Each number is 128 + 32 x the weight over its row's rms, rounded and kept within 0 to 255. Layers, rows and columns count from 0. The size above them is the row's rms in percent of the matrix's.

# layer 10 MLP down (transposed), 512x128, rms 0.112, rows 423-457, columns 0-63
size [100  95 105 107  92 108  98 101 108 108  88  94 103 102 100  91  93  98  93 111  95 107 101 101 101  94 102  91 104  99 110  94 106 105 102]
[[164 167  27 169 137 113 159 136 100 154 107  98  94 186 131 142 134 139 149 157 187 184 141 102 108  88 177  92 126  67 128 155 157 188 113  96 169 144 106 143 125  89 130 164 146 114 107 142 114 125 142 154 123  77 110 142 136 140  67  77 116 173 143 140]
 [151 125  92 180 107 143 110 159 135 204 180 147 132 115  61 112  94 114 107 172 148  68 136  90 211 128 142 100 107  90 160 133 130 141 115 145 103 165  90 129 116 186 135  64 132  96 183 151 135 123 129  85 136 167 191 171 126 189 147 165 144 161 129 138]
 [177 119 160  87 127 113 134 183 141 113  90 145 119 102  89 151  72 178 179  98 162 105 129 158  90  97  95 112 171 116 164 136 117 101 107 145  99 163 120 139 108 138  70 130 170 144 150 171 153 141  93 153 107 152 118 120 146 118 150 142 150 122 140 140]
 [162 156  81 167 102 123 200 111 146 177 191 193 156 170 155 116  99 108 126 120 123 166 131 113 144 115 170 107 106 147  94  69 128 170  97 185 149 137 150 136 104  96 160 167 140 144  82 128 114 121  99 138 170  91 156 124 119 160 134 127  89 113 109 159]
 [104 121 151 136 133 151 134 112 104 134 104 175 108 125 205 160  83 126 118  67  89 144 140 104 200 121 105  99 200 104 106  82 178 154 173  96  85 184 104 144 125  87 100 157 147 113 143 138 139 119  87 115  87 172 155 181 147  84 125 164 148 117 126 134]
 [116 150 116 142  87 145 144 152 143 174 159 157 147 165  68 159 150 105 106 141 105 171 126 130 131  90 115 173 156 130 144 175  99 121 131 134  88 144 120 173 138 171 148 115  82 136 137 118 202  95  74 168 193 153 183 142  83 170 110 126 103  97 138 157]
 [ 82 109 147  65 173 131 166 141  85 162 148  97  63 117 132 122 142 123 103 135 104 128 118 101  92 169 209 136 128 141 109 144 115  94 129 148 128  78 121 140 108 129 119 147 173 155 170 118 124 116 134 169 168 129 117 170 160 127 139 165 142 128 139 140]
 [134  91 100 154 125 125 140  94 135 123 155 171  97  67 153 116 148 107 190 122 184  82 116 111 136 126 123 108 157 144 181 132 116  70 153 167 108 175 181 119 119 103 145  81 101 125 122 172 149 196  91 116  91 145  91 143 119 119 145 103 180 175  87 184]
 [ 66 178 134 123  93 192 143 131 153 134 125 148 153 183 132 154 156 163 155 147  57 101 168 150 149 200  96 118 148  72 115 119  89 123 101 111 116 160 187 154 190 127  76 132 191 188 159 112 169  84 112 132 137 190 176 167 156 179 161 108 144 103 110 169]
 [154 124 151 145 156 114 111 123 164  89 130  98 159  62 163 174 153 118 104 134 166 120 145 146 177 102  95 125 130 152 121 109 100 105 118 136 164 120  64  96 111 130 104 164 138  74 169 126  59  98 170 179 199 129  85 117 111 159 123 156 101  76 130 108]
 [122 142  44 110 143 128 154 101 137 159  80 136 102 105 121 116 120  38 128 137 189  84  85 146 156 139 121 151  99 138  89 198  87 164 155  58 138 100 152  76 116 129 131 138 124 126 136 120 144 140 120  69 145 159 124 129 114 132  76 140 150 103 107 129]
 [187 147 117 117 166 123 226 157 110 123 184  81 104  63 130 163 127 141 145 131  74 141  91 157 110 122 158 129 138 135 148 156 126 123  87  66 130 119 136 155 166  79 145  94 113 128 125  88 120 121  75 147 170 101 139 110 158 111  89 143 137 135  93 138]
 [180 141 181 146 130 136 125 103 124 161 153 100 139 188 124 126 104  90  84 115 169 149 108 130  80  49 134  77 124 111 130 147 151 117 138 154 157 123  91 167 155 142 141 139 128 196 174 100 120 137 129 148 142 148 130  42 108 129  86 156 146 128 153  72]
 [144 143 107  77 133 177 172 100 132 143 144 122 102 146 156 165 136 190 174 179 169 135 131 123 105 125 104 109 149 178 109 135 187 152 171 132 124 149 115 130 124 122 153 139 180 134 102  93 121 154 137 144 110 180 138 195  96  86 131 183 108 149  88 118]
 [133 113 110 173 171 151  98 140 108 194  74 161 134  65  99 158 105  96  94 118 139 178 135 164 110 201  54 112 119 130  62  99  92 153 145 122 144 127 121 116 123  68  77  72 142 129 114 120 155 136 116 101 156  91 120 112 124 155  85 120 142 126 155 199]
 [ 81 150 110 143  93 162 179  80  95  99 120 150  96 152 127 139 125 130 130 145  97  86 132  98 158 189 120 127 112 121 140 183 131 120 109 147 125 141 126 116 152  97  69  48 154 136 172 138 168 116 170 144 117  85 159  94  88  98  66 170 147 145 144 124]
 [169 150 160 143 155 140 144 151 110 138 162 148 151 150 135 128 152  69  88 109 129  97  81 144 144  73 184 112 127 225 137  85  93 145 144 130 151 124 153 135  98 132 125 152 139 128 152 119 180  41 114 164 161 156 153 104 154  91 133 130 179 207 126 138]
 [ 91 118 123 144 144 121  94 150 105 122  92 121 119 170 115  57 109 168 158 133 122 113  67 113 163 113 127 107 116 118 129 153 162 172 111 123 117  84 198  95 116 127 178 122 106 144 139 205 150 164 136 158 173  73 100  79 119 105  99 159  75 122  71 219]
 [135 137 143 165 186 182 170 136 116 114 122 125 115 144 196 157  84 221 135 135 105 152 137 179  66 134  79 104 164 169 128 131 120 119 170 172 115 138  96 150 123  85 171 115 160 102 100 148  95 115 144 122 144 154 141 141 116 174 133  99 145 127 107  81]
 [122 180 171 113 149 127 119 158 107 152 124 135 110 168  96 121  98 195 164 119 145 112 107 124 148  83 180 107  97  97 139 128  96 121 107  81 157 105 160  94  98 172 125 130 209  97 146 183 155  88 111 118 169 205 149  63 123  98 152 171 126 173 145 156]
 [134 111  96 127 102 150 126 124 211 141 136 146 134 132 143 104 147 123 127 114  85 106  65  92 103 143 123 134 136 171 145 146 120 134 114 160 126 136  83  75 118 151 140 103 166 117 123 185  94  97 106 166 231  92  89  82 123  65  96  98 101 165 121 110]
 [100  84 146  80 115 165 132 132 150 104 124 123 100 171 102 103 120 108 130  43 153 111  88 138  84 126 155 131 167 101 107 141 141 120 123 164 106  97  96 111 118  97 167 144 106 124 126 173 113 131  99 103 150 174 129 139  77  61 102 147 137 121  53 130]
 [128 122 131 108  93 129  84  80 140 115 102 108 169  72 123 123 128 133 143 146 134 128 109 163 113 111 131 122 126  88 136 167 157 106  91 129 111 158 150 143 140 149  44 141 162 119  77 136  82 108 177 140 153 116  79 137 173 154 117 124 130  98 128 118]
 [204 168 104 160 110 142 131 134 129 132 146  66 122  91 115  82 160 127 141 143 123 119 136 148 156 109 118 164  80 185 108  92 163 134 143 140 167 161  69 164 161 133 101 118 107 174 123 101 160 162 114 122 126 188 169 180 157 142  79 120 106 160 154 105]
 [130  79  92 152 179 113 113 146 129 151 104 156  69 132  99 115 111  48  98 101 133  90 175 130  41 121 149 123 132 124 154 103 146 132  90 127 135  99 158 157  88 170 175 111 129 156 120 118 154  23 104 101 102 142 132 110 139 143 144  99 151 149 142 152]
 [116 185 104 182 178 153 141 138 201 133 134 180 111 180 111 174 153 111 120 118 161 139  98 134 135 136 120 183 128 135 143  77 101 116 128  90 107 107 174 169 177 163 168  98 145 150 144 136  96  89 141  88  69 165 173  99  78  89 125 160 113  87 192 124]
 [106 155 165 160 149 123 154 117  94 139 123  81 104  85 125  85 149 125 100  91 133 105 123 155 153 120 158 114 129 195 112 127  68 154 185 125 118 215 138 184 167 178 107 144 149 119  88 157 131 142 105 155  96  98 136 168  70 101 100  83 129 116 160  41]
 [116 114 132  36 136  98 107 100 129 118 144 132 146 171 137 147 189 114 180  86 120  77 207 194  66 105 148 137 115 106 159  96 143 112 149  88 117  95 119 109  73 118 136 122 119 138 136 114 157 102 111 116 154 143 158 119  80 192 101 161  51 150 142 137]
 [176 126 100 124 147 155 111  81  55 140 130 108 102 164 153 171 141 156 175 106 137 128 136 136  65 118 208 178 143 193 158 176  87 139 194 161 123 171 105 112 144 177 136 116 109 120 100 104 150  87 116 147 116  87 154 194 108 130 109 171 116 148 165 115]
 [160 138 119 149  98  35 145  87  92 114 105 176 129 118 168 107 124  88 109 150 109 100 129 154 135 121 200 169 114 143 133 129 177 183  69 122 144 168  95 168 149 162 144  91 122 172  84 133  99 165  90 123 117 137 100 115 180 150 104 140  96 170 135 174]
 [116 166 104 157  59 108 134 107 125 144 158  84 178 105 120  76 105  91 213 165 135 122  96 129  89 121 112 150 145 114 125 192 129  92 133 113 106 147 106 140 224  66 110 111 149 146 104  99 179 124  81 139 131  74 164 125  92  86 151 142 116 188 151 151]
 [ 88 151 107 156 160 145 170 160  70 110 121 140 137  97 150 104 178 162  78 123  94  82 132 142 157 149 104 137 157  88  82 132 145 134 141 146  64 131 205 157 140 142 108 117 146 132  89 147 159 107 103  78  98  92  49  75 138 110  70  90 125 142 129 170]
 [200 111 123  65  97 138 100 114 171 101 127 140 106 148 134  49 136  92 178 115 179 115 162 128 133  78 172  77 118 162 160  98 104  67  74  97  97 159 143 112  91 124 104 105 175 142  61  68 150 142 108 119 168 129 127 159 118 120 154 161 127 143 117 177]
 [145 153 150  90 151 126 101 145 150  93  67  83 117 238  84 122 155  91 110 135  46 113 113 128  91 127  75 178 116 115 142 137 138 128 148 113 120 129 154 150 128  91  96  88 126 136 123 138 131 175 125 101 102 141 135  99 164 158 105 143  34 182 136 152]
 [163 153 132 150 155  82  81 176  94 134 142 146 167  88 102 132  94 143 132 129 186  77 169 184 172 170 121 120 100 106 126  90  98  71 149 160 115 151 174 109 150  68 127  98 130 196  94 130  74 114 105 148 129 127 160 123 111  52 134 118 159 155 189 111]]
# layer 10 MLP gate, 512x128, rms 0.113, rows 424-458, columns 0-63
size [ 99 104 105  86  96  98  99 115 103  96  94 107 105  92  97  99  98 100 103  93 114 100  99  95 101 105 102  98  98 106  98  99 104  99 102]
[[162  79 132 180 115 160 120 121 115 113  86 183  90  62 168 108  73 131 168 175 143 129 129 125 140 105  89 114 187 144 143 147 136 119 127  99  66 177 133 140  98 146 103  98  81  96 116  78  92 199 137 146  71 138  72  89 185 118  93 199  92  82 134 114]
 [105 141 105 152 203 141  98  66  52 162 151 127  80 193 171 117 124 137 124  74 137 139 163  83 155 148 148 130  98 149 107 136 148  72 133 148  76 146 123 131 102  85 103 115 156 135  99 116 198 118 116 137 150 125  83 123 146  70  98 117 146 125 142 148]
 [103 173 133 115 129 133 169 111  93  90 103  82  96 126 119  67 126 130  75  92 104 124 114 108 191 167 126 112 183  67 172 154 113  85 168 163 131 145  49 126  86  90 136 102 117 158 126  86  78  92  93 121 143 160  80  73 119 129  82 107  86  93 120 162]
 [113  84 159 119 185 127 104 173 150  99 102 147 122 180 128 118 198 122 122 193 164 152  84 188 142 116 191  93 166 134 122 207 133 107  75 126 138 114  89 115 126 106 159 142  92 145 133 164 132 155 143 172 150 144  80 137 113 147 163 165  95 113 189 135]
 [166  85 138 136 124 140 137 202 199 139 104 143 119 108 101 129  88 135  72 177  99 166 132 136 113 183 156  98  79 171 137 107 181 104 139  96 104 128 153  78  57 170  89 181  64  85 105 144 155 147 147 120 163 119 155 211 110 170 130 119  58 156 135 110]
 [ 75 171  95 100 140 165 101 155 131 179  56 112 112 111 119 106 125 163 147 154 141 130 141 107  70 126  92 179 117 131 113 187 128 124 170 174  93 144 165 109 111 100 152 136 153  81 127 106 169 131 173  75 190  86 105  65  76 147 116  53 120 111  92 102]
 [ 98 101 111 120 136  74 120 150  76 121  46 148  99 163 182 125 161 124 152 121 151  70 141 125 184 118 101 184 166 114 145 140 117 118 128 157 148 166  90  91 141  58 127 101 114  87 144 139 166 152  89 103 155 118 122 131 115  87 121 132 158 174 184 111]
 [207  79 162  99 136 113 118 138 142 186 102 181 123 132  92 140 147  52 155 123 161 130  38 112  91 109 112 139 192  96 146 185 161 163 168 151 187 135 121 179 103 142 147 127 155  87 119 101 100 153 118 101 187 135 139 151  97 122 120 138 167 108 131 131]
 [109 104 171 147 128 153 122 151 122  52 131  55 130 125 160  70 170  81 116 143 113  99 114 115  64  34 120 155 127 117 159 100 130 162  70 135 175 131 202 107 123 167 116  82 171 158 132 111 128  92 123  80 146  80 141 117 159 119 137 110 167 191 117 119]
 [169 113  39 113 174  95 158 142 172 152 108  94  95 101 121 111 120 147 103 164 131 135 133 115 135 145 112 151 104 126 102 131  94 139 180 158  80  77 126 128 142 121 110 112  99  87 126 127 128 170 166  67 137 169 140  83 154 139 136 127 123  88 139 153]
 [100  71  72 173 117  92 115 134  88  67 134  69 107 135 109 150 133 117 169  87 114 139 110  71 127 137 124 152 176  70 126 131 168 135 165 102 112 142 101 107 164 111 135  87 157 165 107  99 150 159 174 117 145 168 168 137  98 110 120 137  61 157  84 113]
 [118 206  90 131 111 136  82 169  91 142 122 121  83 134 102 203 147  93 120 157 115  92  63 114 129 108  51 158  71 149  85 179 172 113 121 139 145 114 104  89 132 165 110 168 182 156 147 149 155 121 161  64 168 119 115 112 124 160  65 159 113 159 153 132]
 [190 154  87 116  48 132 165 196  69 157 114 178 136 136  92  91 145 126  70 115 123 114  90 127 121 106 128 188 151 195 115 120 155 120 167 159 130 115 130 110 134  99  72 161 161 110  91 103 135 101 135 153 159 104 134 128  96 103 172 140 121 109 170 137]
 [133 146 109 148 164 103  98  87 128 153 105 164 162  33  72 141 167 104  86 159 132 127 196 205 103 139 121 139 122 105 132 123 149  95 114 148 123 118 130 126  76 160 176  72 168 157 130 147  88 149 110  90 110 149  87  83 112  67 121 106 183 141  98 126]
 [ 80 169 109 129 142 122 169 143 100 139  92 159  54 127 195 130 134 111 167 122 154  86 113 143 116 142 155  75 109 151 140 187 141  81 143 103 196 128  90  69 119 108  87 154 139 147  76 159 194 152 114 123 169 117 102 154 154 101 110 133 141 139 156  72]
 [144  89 164 119 138  77 144 173 178 117 144  87 121 145 196  97 128 147  80  66 113 121  96  97  98 101 128 140 134 174 145  99 133 132 127  93 184 128 139 108 129 173  86 118  94 112 198 102 168 117 100 111 159  65 133 138 166 144 118 170 129 135 125 167]
 [ 69  87 139 169 130 117 154 142 126 126 149  99 100  47 144 119 129 100 142 156 134  79  97 122 150 130 118 158  69 125 124 215 162 104  70 188 140 111 134 130 141 154 148 135 144 139 128 181 133 160 122 165 179 134 108 133 150 134 123 134 134  93  87  93]
 [129 182 175 128  98 118 122 149 137 183 104 120 146 125 176 144 156  91 120 128 233  91  72 145 152  98 158 178 141  85 141 115 121 134 102 155 146 118 143 100 127 130 127 147  89  77  54 129 138 146 132 154 118 137 121 110 154 106 103 164 143 137 201 198]
 [135 139 207 142 103 119 150 172 154 155 115 120 106 127 102  77 140 141 139 108 121  96 159  57 178 106 112  99 117 151 136 153 133 113 101  87 183 154 139 180 103 109 121 104  82 130  81 158  95 137 124 127 116  77 104 147  66 133 140 172 114 170 143 109]
 [110 112  96 122 116 201 156  59  85 165  92  88  80  71 128 118 126 118 117 125  81 143 136 153 137 192  67  26 117 119 106 127  84 169  76 125 174 151 113  95 147 185 142  88 124 161 194 162 164 169 134 144 109  86 185 105 141 114 144  97 126 119 139  57]
 [101  93 153 149 188 121  93 163 170 105 106 197 103  95 124 154 118 121 107 188 187  98 138  97 119 114 216 124 142  92 146 153 186 114 154 120 169 133 174 119  82 132  99 136 113  92 146 130 127 115 139 148 145 136 200  97 170 151 137 118  82 101 140 133]
 [147 155  66 137  30 120 128  71  69 124 171  92 131 140 135 156 180 180  99 165  98 102 168  59 145 146  90 106 164  93 208 120 104 125 123 112 112 144 151  82 163 132 183 132 150 110 113 155 152 140 117 171  97 152 152 103  88 179 195  94 132 134  87 166]
 [154  85 114 176 101 111 143 119 169 137 117 191 187 116 157  90 142 120 102 184 115 157 103 120 101 109 153 131 141 146  92 107 151 153 190 129 132 107  92 144 108 126  96 117 138 125 109 180 181 152 145 194  94  96 183 163 148 145 140 172 118  91  87  54]
 [123 115 100  91 178 123 160 120  67 194 114 112 167 123  93 119 118 156  82 166 139 117 137 125 151 145 156 164 105 182 115 153 139 120  77 134 115  62 146 107  62 202 111 101 147 154 113  86 172 149 105 158  95  93 102 149  85 140 179 158 180 152 137 103]
 [128  91 225 135  98 100 162 134  80  84 135 103 157  95 166 121 134  85 174  84 110 132 149 111 132 121 122 121 139 116 119 135 131 152 154 145 122  93  84 121 106 112 165 151  88 102 153 193 150 163  99 198 130  84 122 107 181 135 139  78 136 164 137 141]
 [113 187 151 140  76 173 110  91  60 101 193 158  69  90  98 161  95 128 138 157 131  90 176 137 137 186 150 145  66 114 146 121 184  91 168 117 141 116 126 120 143 140  75 103 153  89 145 110 137 169 139  81 147 147 157 144 136 132 126 107  84 143 154 123]
 [153  65 174 194 105  87 129 176  39 121 168 151 102 160 115 110 100 136 170 145 146 172  51 114 149 142  77 121 138 106 116 127  76 101 112  90 168 114 102 155 152 149 141 139 167  95 128 142 152 135 113 103  87 102 115 179 161  82 122  67 206 104 170 179]
 [178 161 107 158 155 120  97 105 149 120 103 153 130 174 147  99 108  74 173  80 109 199 130  81 153 132 125 140 164  85 156  96 160 105  95  89 135 176 111  60 144 109  94 155  91  90 116 147  60 147  96 127 163 114 136 108 146 141 125 140 113 188 200 138]
 [143 147 138 161  94 126 155 151 125 154 143 181  82 136 114 129 192 141 126 123 108 121 134 155 161 112 112 110 123 162  76 101  54 136 105 125 123 154 208 128 136 142 177 181 139 184  60 184 168 120 127  81 159 158  64 118  74 126 134 138 127 113 153 188]
 [164 173  94 109 174 189 146 103 100 102  72 118  82 157 164  66 111  71 173 126 143 110 121 125 126 217  93 138 175 153 127 170 122  95 148 152 159 116 124 149 117 136 117 124  71 117 142 174 109 128 139 159 154 120 122 143  76 174 149 137 178 113 128 139]
 [ 95 133 141 163  95 137 164  95 134 142 143 119 165 109  84 151  62 100 104 113 132 139  97 190 164 150  74  83 124 105 174 162 135 148 198 145 113 135 170 123 205 119 136 145 112 156 150 166  82 123 145 135 184 163 130 117 123  96  98 133  95  90 119 179]
 [ 16 131 102 190 151 139 146 128 104 135 189  44 123 120 130 138 125 145 122 123  87 175 149 133 147 143  81  92 119 156 117 105 111 138 205  88 102 122 136 151 119 178  97 123  80 152 137 110 120 134 158 100 136 146  90  95 135 119 103 120 122 151  52 141]
 [ 92 113  96  75 124  48 173 119 193 114 130 170 161 129 155 109 151 100 150 218 134 124 107 148 191 170 137 103 122 109 151 138 129 126 121 118 154 115 113  94 116  71 108 199 135 100 137  89 163 109 125 131 166  74 139 148 164  85 137 201  66  96 131 107]
 [125 100 136 145 139 114 123 114 128 135 114 170 201  81 119 156 130  92 112  82 142  76 132 140 163 137 131 116 132 115 162 182 145  71 105 111 210 124 180 123  69  74 165 124 106  91  99 182 102 150 102  71 119 152 180 112 118 201  77 150 133 137  88  85]
 [144  87 170 137 161 135  77 125 146 140 114 150 110 132 146 166 116 161  72 181 137 102 122 129 131 142 104 137 127  66 144 144 134 160 104 163 183 181 169 141  73 103  82 136 151 156 146 126 135 122 155  86 156 166 111 127 171 199 120 116 104 145 126 185]]
# layer 10 MLP up, 512x128, rms 0.111, rows 424-458, columns 0-63
size [ 99 103 106  84 106  95  97 110 103  94 100  97 105  91  97  94  95 102 103  98 105 102  94  92  90 102  88 100  98 104  95 100 103 102  95]
[[ 65  78 100 176 108 108 180 189 146  95  94 134 159 132 148 201 132 130  65 112  72 155 100 110 160  96 116 159 174  88 107 118 170 119 122  82 100 124 130 183 107 129 164 147 106 128 111 126 137 113  98 103  55  95 138 149 185  66  93 133 164 132 104 145]
 [101  81 135 125 158  81 133  86  80 129 107  78 145 155 120 144  80  65 176  96 116 112 102 127  90 105 138 170 168 149 126 129 163 117 163 115  63 155 111 163 144 154 123 166 134 108 124 132  48 148 107 159 103  99 116 142  61 120  99 127 141  85 133 129]
 [105 118 105 135 114  77 108 162 154 153 118 160 188 113 190  70 142 148 141 177  95 131 192 147  65 129 116 133 119  72 155  95 121 134 137 184 115 173 173  95 118 122 150 108 161 106 126 117 150 147  97 127 141 142 149 158 148 160 170 151 131 106 142 147]
 [128 137 167  89 136 173 168 150 155 171 117 123 127 158 150 104 145  86 167 165 157 124  84 160 110 119 127 139  24  99  97 153  92 109  69 113 163  86 100 160 131 117 148 128 132  95 179 117 130 131 132 107  97 128 157 109  98  75  93  90 146  99 131 106]
 [112 148 127 107 128 153 176  75 101 145 127 153 129 129  78 119  76 158 106 139 102 172 101 144 126 123  88 130 127 129 101 115 116  72 145 177 163 149 134 155 161  51 115  84 198 158 152 118  93 112 121 203 113 130 110 146 137  74 109 154 131 115 130 114]
 [183 105 129 115 180 182 135 138 114  99 120 110 135 127  56 110  96 155 161 151  84  53 174  83 134 129  76 133 106 152 132 139 142 156 153 103  83  90 127 148 155  87 136  81 116 126 178 154 162 145 160  87 113 110 163 173 119 110 150 137 173  78 133 118]
 [115 140 164 126 194 121 164 104  80 193 130 138 108  98  99  94  89 148 145 152  57 132  96  57 133 132 163 144  97 148 203 141 101 109  94 122  87 186 156 128 102  78 130 102 115 154 114 110 148 154  91  92  94 139 115 112 138 131 115 182 140 105 177 135]
 [ 83 120 157 172 139 133 148 125 155 149 158  96 178  81 111 156  70 129 113 131 178 118  82  88 116 130  79 160 127 128 109 166 222 149 155 130  98 150  80 168 122  56 107 121  86  73 131 155 121 153 129 158 161 119 161 132 159 136  74  96 169 111 130 113]
 [ 52 117 121 153  85 102 140 136 174 137 140 136 149  68 106 129  84 111 128 130 144  43 156 144  99 144 147 123 121 126 124 140 124  73  83 108 110 146 109 108 127 110 118 113 184 103 155 146 123  97  99 140  92 125 150 147  45  70 134 168 105 131 132 122]
 [158 139  99 121 137 121  65 119 143  94 137 137 138 146 186 102 153 118 150 154  82 159  82 146 136 143  82 101 169 124 120  96  83 192  82 116 100 111 116 122 139  94 135 145  98 130  96 129 145  81 173 118  82 110 121 143 162 105 110 156  87  74 149 172]
 [126 141 201 107 157 134 120 106  85 132 116 128  84 130  93 147  78 137 158  78 119  99 141 129 113 118 178 160 168 132 134 168 124 203 207 129 124 175 168 123  69 117  97  59 204 146 145 129 144 110  64 144  66 155 122 145 102 145 197 127 148 134 140 119]
 [156 112 153 130 167  99  67 110 102 128 111 101  83 130 158 124 123 134 186 133  80  87 157 100 104 137 151 147 146  73 114 120  89 132 119 114 139 161 160 160  83 191 105 193 159  34 123 141 139 157  62 151 140 121 133 135 143 161 101 140 126 126 145  83]
 [118  73 140 128 110 112 138  56 114 124  99 136 142 153 178 170 109 138 147 114  97 136 159 160  85 126 106  90 119 126  77 102 122 122  84 126 149 100  71 100 123 166 105 132 110 195 158 147 126 115 120 119 110 164 151 104 147 116  74 129 141 174 183 100]
 [165 138 116 115 122 123 119 128 143 141 141 104  98 174 119  72 154 137  92 140 107 118 163  47 136  51 105 133 168  96 171 109  63 115 126 109 177 117 137 195  77 117 127 183 108 156 144 184 143 130 113  88 158 125  91  84 106 180 131 103 160 108 129 167]
 [155 163  68 149 161 140 151 143 123 109 100 124  86  89 179 182 131 115 142 101 129 151 135 164 135  48 151  95  85 164 128 157 130 168 106 116 126  74 140 130  93 110 217 198  93 128 136 144  95 109  74 107 119 116 107 134 103 137 102  98 116 157 128 104]
 [ 93 152  98  81 117 131 147  85 147 131 163 101 107 131  89 143 140 156 166 118 137 179 153 156 143 200  59  74 106  65 123  83 145 132  92 148 150 155 125 110 136 143 151 166  91 155 188  56 119 167 171 180 135 118 117 167 122 144 135 139 127  96 101 199]
 [126 140 129 137 190 140 136 176 128 212 134 161  94 127 149 142 105 138  83 120 172 140 130 149 174 144 150 145  96 119 187 180 137 140 101 173  95 126 102 136 157 122 147 152 131 121 113 132  97 119 152  73  76 210 177 129 146 128 151 102 118 126 130 100]
 [193  83 153 107  82 125 161 142 147 137 150 166 108  82  43 124 134 152 181 133 182 135  90 171 174 138  96 141 111 146 173 108 157 104  68  81 103 117 183 140 101 125 133 144 107 157 118  82  85 111 133 102 163 147 143 121 181 139 136 109 136 165 117 128]
 [ 95 136 118  89 145  98 166 136 148 183  39 125 145 160 175 193 160 117 157  84 133  97 141  77 180 161 193 136 144 124 157 172 145 121 118 103 128  49 134 112 155  86 121 128 140  98 131 116 151 180 107 111 112  83 189 152  75  73 101 170 106 112 145 148]
 [123 126 123 126 137 111 132 174  49 103 182 128 157 104 120 109 220 151 129 161 161 160 139 174 145 126  83  84 102 124  55  94 107 128  94 151 133 171  93 147 143  79 106 122 124 115 158 115 120 100 140  90 130  86  92 122 128 136  63 139 116  84 113 115]
 [161  72  96 191 122 114 179 157 122 155  91  73 123 124 129 156  84 135 121  79 135  86  98 133  90 117 183  91 104  99 117 187 127 127 115 172 127 127  87 146 151 129 115 116 163  98 145 142 191 103 175  84 112 153 141  51  97 173 157  96 165 133  92  56]
 [ 88 150 152 152 111 125 139 105  85 127 133 146  99  99 141 180  92 130 129 144 144 138 121 136 140  64  66 177 110  75 126  69 121 133 163 151  83 126 133 157  97 131 157 121 172 138 119 177 105 115 159 159 132 135 127 188 122 143 107 141 163 150 112  96]
 [129 154  98  87 110 157 132 142 156  95 138 144 150 152 147 129 143  80 109 108 109 195 133 161 133  65 144 125 150 189  85 209  94 129 138 121  64 137 181  79 148 198 113 144 186 101 116 110 133 154 147 129 105 172 109 140 113  91 159 172 133 115  98  91]
 [ 90 120 140 175 119  73 110 146 133 104 131 158 163 173 137 163 166 186 120 150  76 118 134 188  75 107 142 175  93  56 109 164 111  86 125 146 164 162 114 131 143 122  97 128 105 154 117 120  72 167 150 112 184 141 131 193 124 112 126 130 176 141 103 108]
 [108 175 166 121  72 152 170  91  93 157 121 137 185 116 130 120 123 175 153 125 159 140 113  86 155 196 147 172 141  89 160 170 110 133 113 126 169 134 154 114 120 136 133 142 127 138 195 181 198 161  96 170 155 142 117 104 118 143 158 191 196 114  87  70]
 [ 73 124 131  59 154 130 116 123 146 133 156 153  98 118  86 142  99 159 158 173 133 191  91 103 193 112 100 100 129 117  74  95 154 136 121 148 167 161 127 152 141 185 138 140 174 133 105 141 146 141 150 105 160  58 122  61 134  88 110 113 110 139  34 132]
 [ 85 120  93 114 155  99 126 136 128 159 110 164 103 123 157  93 142  87  85 100 163 139 137  98  92 147  91 150 121 184 148 193  93 125 139 217 130 125 127 144 116 176 173 133 122  95 162 114 158 168 121 123 138 190  65  82 102 133 142 155 169  54  65 108]
 [ 57 126 132 207 164 173 175 185 107 162 178 115 142  59 111 133  99 167 166 124  89 120  70 130 136 120 140 127  99  88 137 118 133 110  93  92  96 104 127 110 205  97 126 109 176 122 140 116 143 158 123  91  80 136 155 146 109  90 146 158 104 110 138 142]
 [127 144 126 144  65 150 103 132 137 159 124  95 131 136 138 148  52 112 115  98 127  88 141 181 127 137  35  96 145 183 123 114  85 169 129 145  95 181 143 126  72 193 127 117  64 111 116  94 113  97 106 124 145 128 129 122 133 115 131 154  68 173 144 105]
 [171 193 111 121 130 125 105 106 153 156 125 150 119 135 141 122 105 146 143 143 161 116  91 144 176  74 151 149 101 115 172 179 117  87 100 155 169 150  92 175 175 126 125 121 151 148 157 178 128 128 145 157 140 206 133 113 125 161 151 100 161 146 154 144]
 [159  99 169 163 101 138 114 129 135 137 143 203 211 150 123 160 129 131 114 173 203  97 104 118 116 147 111 135 140 144  86 146 119 118 116 139 128 187 131  80 167  98 190 151 129 100 135 125 128  94 123 131 153 156 200 179 105 149 161 105 153 142  84  92]
 [104 112 172  90  97 192 115 137 140  83 151 116  52 124 111 107 119 164 135 117  90 119 154 123 161 127 129 116  37 132 142  84 144 133  91 125  86 111 165 116 122  94 121 140 164  93 137  72 111 152 112 146 184 107 115 169 123  73 144 101 129  92  43 172]
 [163 138 117  73  65 148 130 116  98 123 136  91 109 154 122 101  82 126 167 144 189 129 136 176 134 184 129 109 132 138 138  75 152 117  57 104 152  65 103 130 139 155 140  92 152 128 103 162 163  85 104 129 124  84  86 155 142 163 116 171 143 120 141  64]
 [137 178 130 135 139 137 144 138 112 181 131 117 144 146  83 151  97  94 134  94 109 110 142 135  92 125 196 104 148 182 157 101 139 111 106 129 113 158 106  88  96 116  29 191 114 105 148 126 163 141 159 160 137 159  84 153  93 149 116 100 169  85 161 184]
 [101  86 170 121 135 105 213 124 104 131 120  98 176  72 196 173 121 157 104 144 121 109 132 121  97 131 111 130 116 102 146 128 166 139 188 141 183 146 117 124 123 126 108 113  69 116 166 166 122 225 148 103 136 137 120 119  93 163  92 133 113 125  76  82]]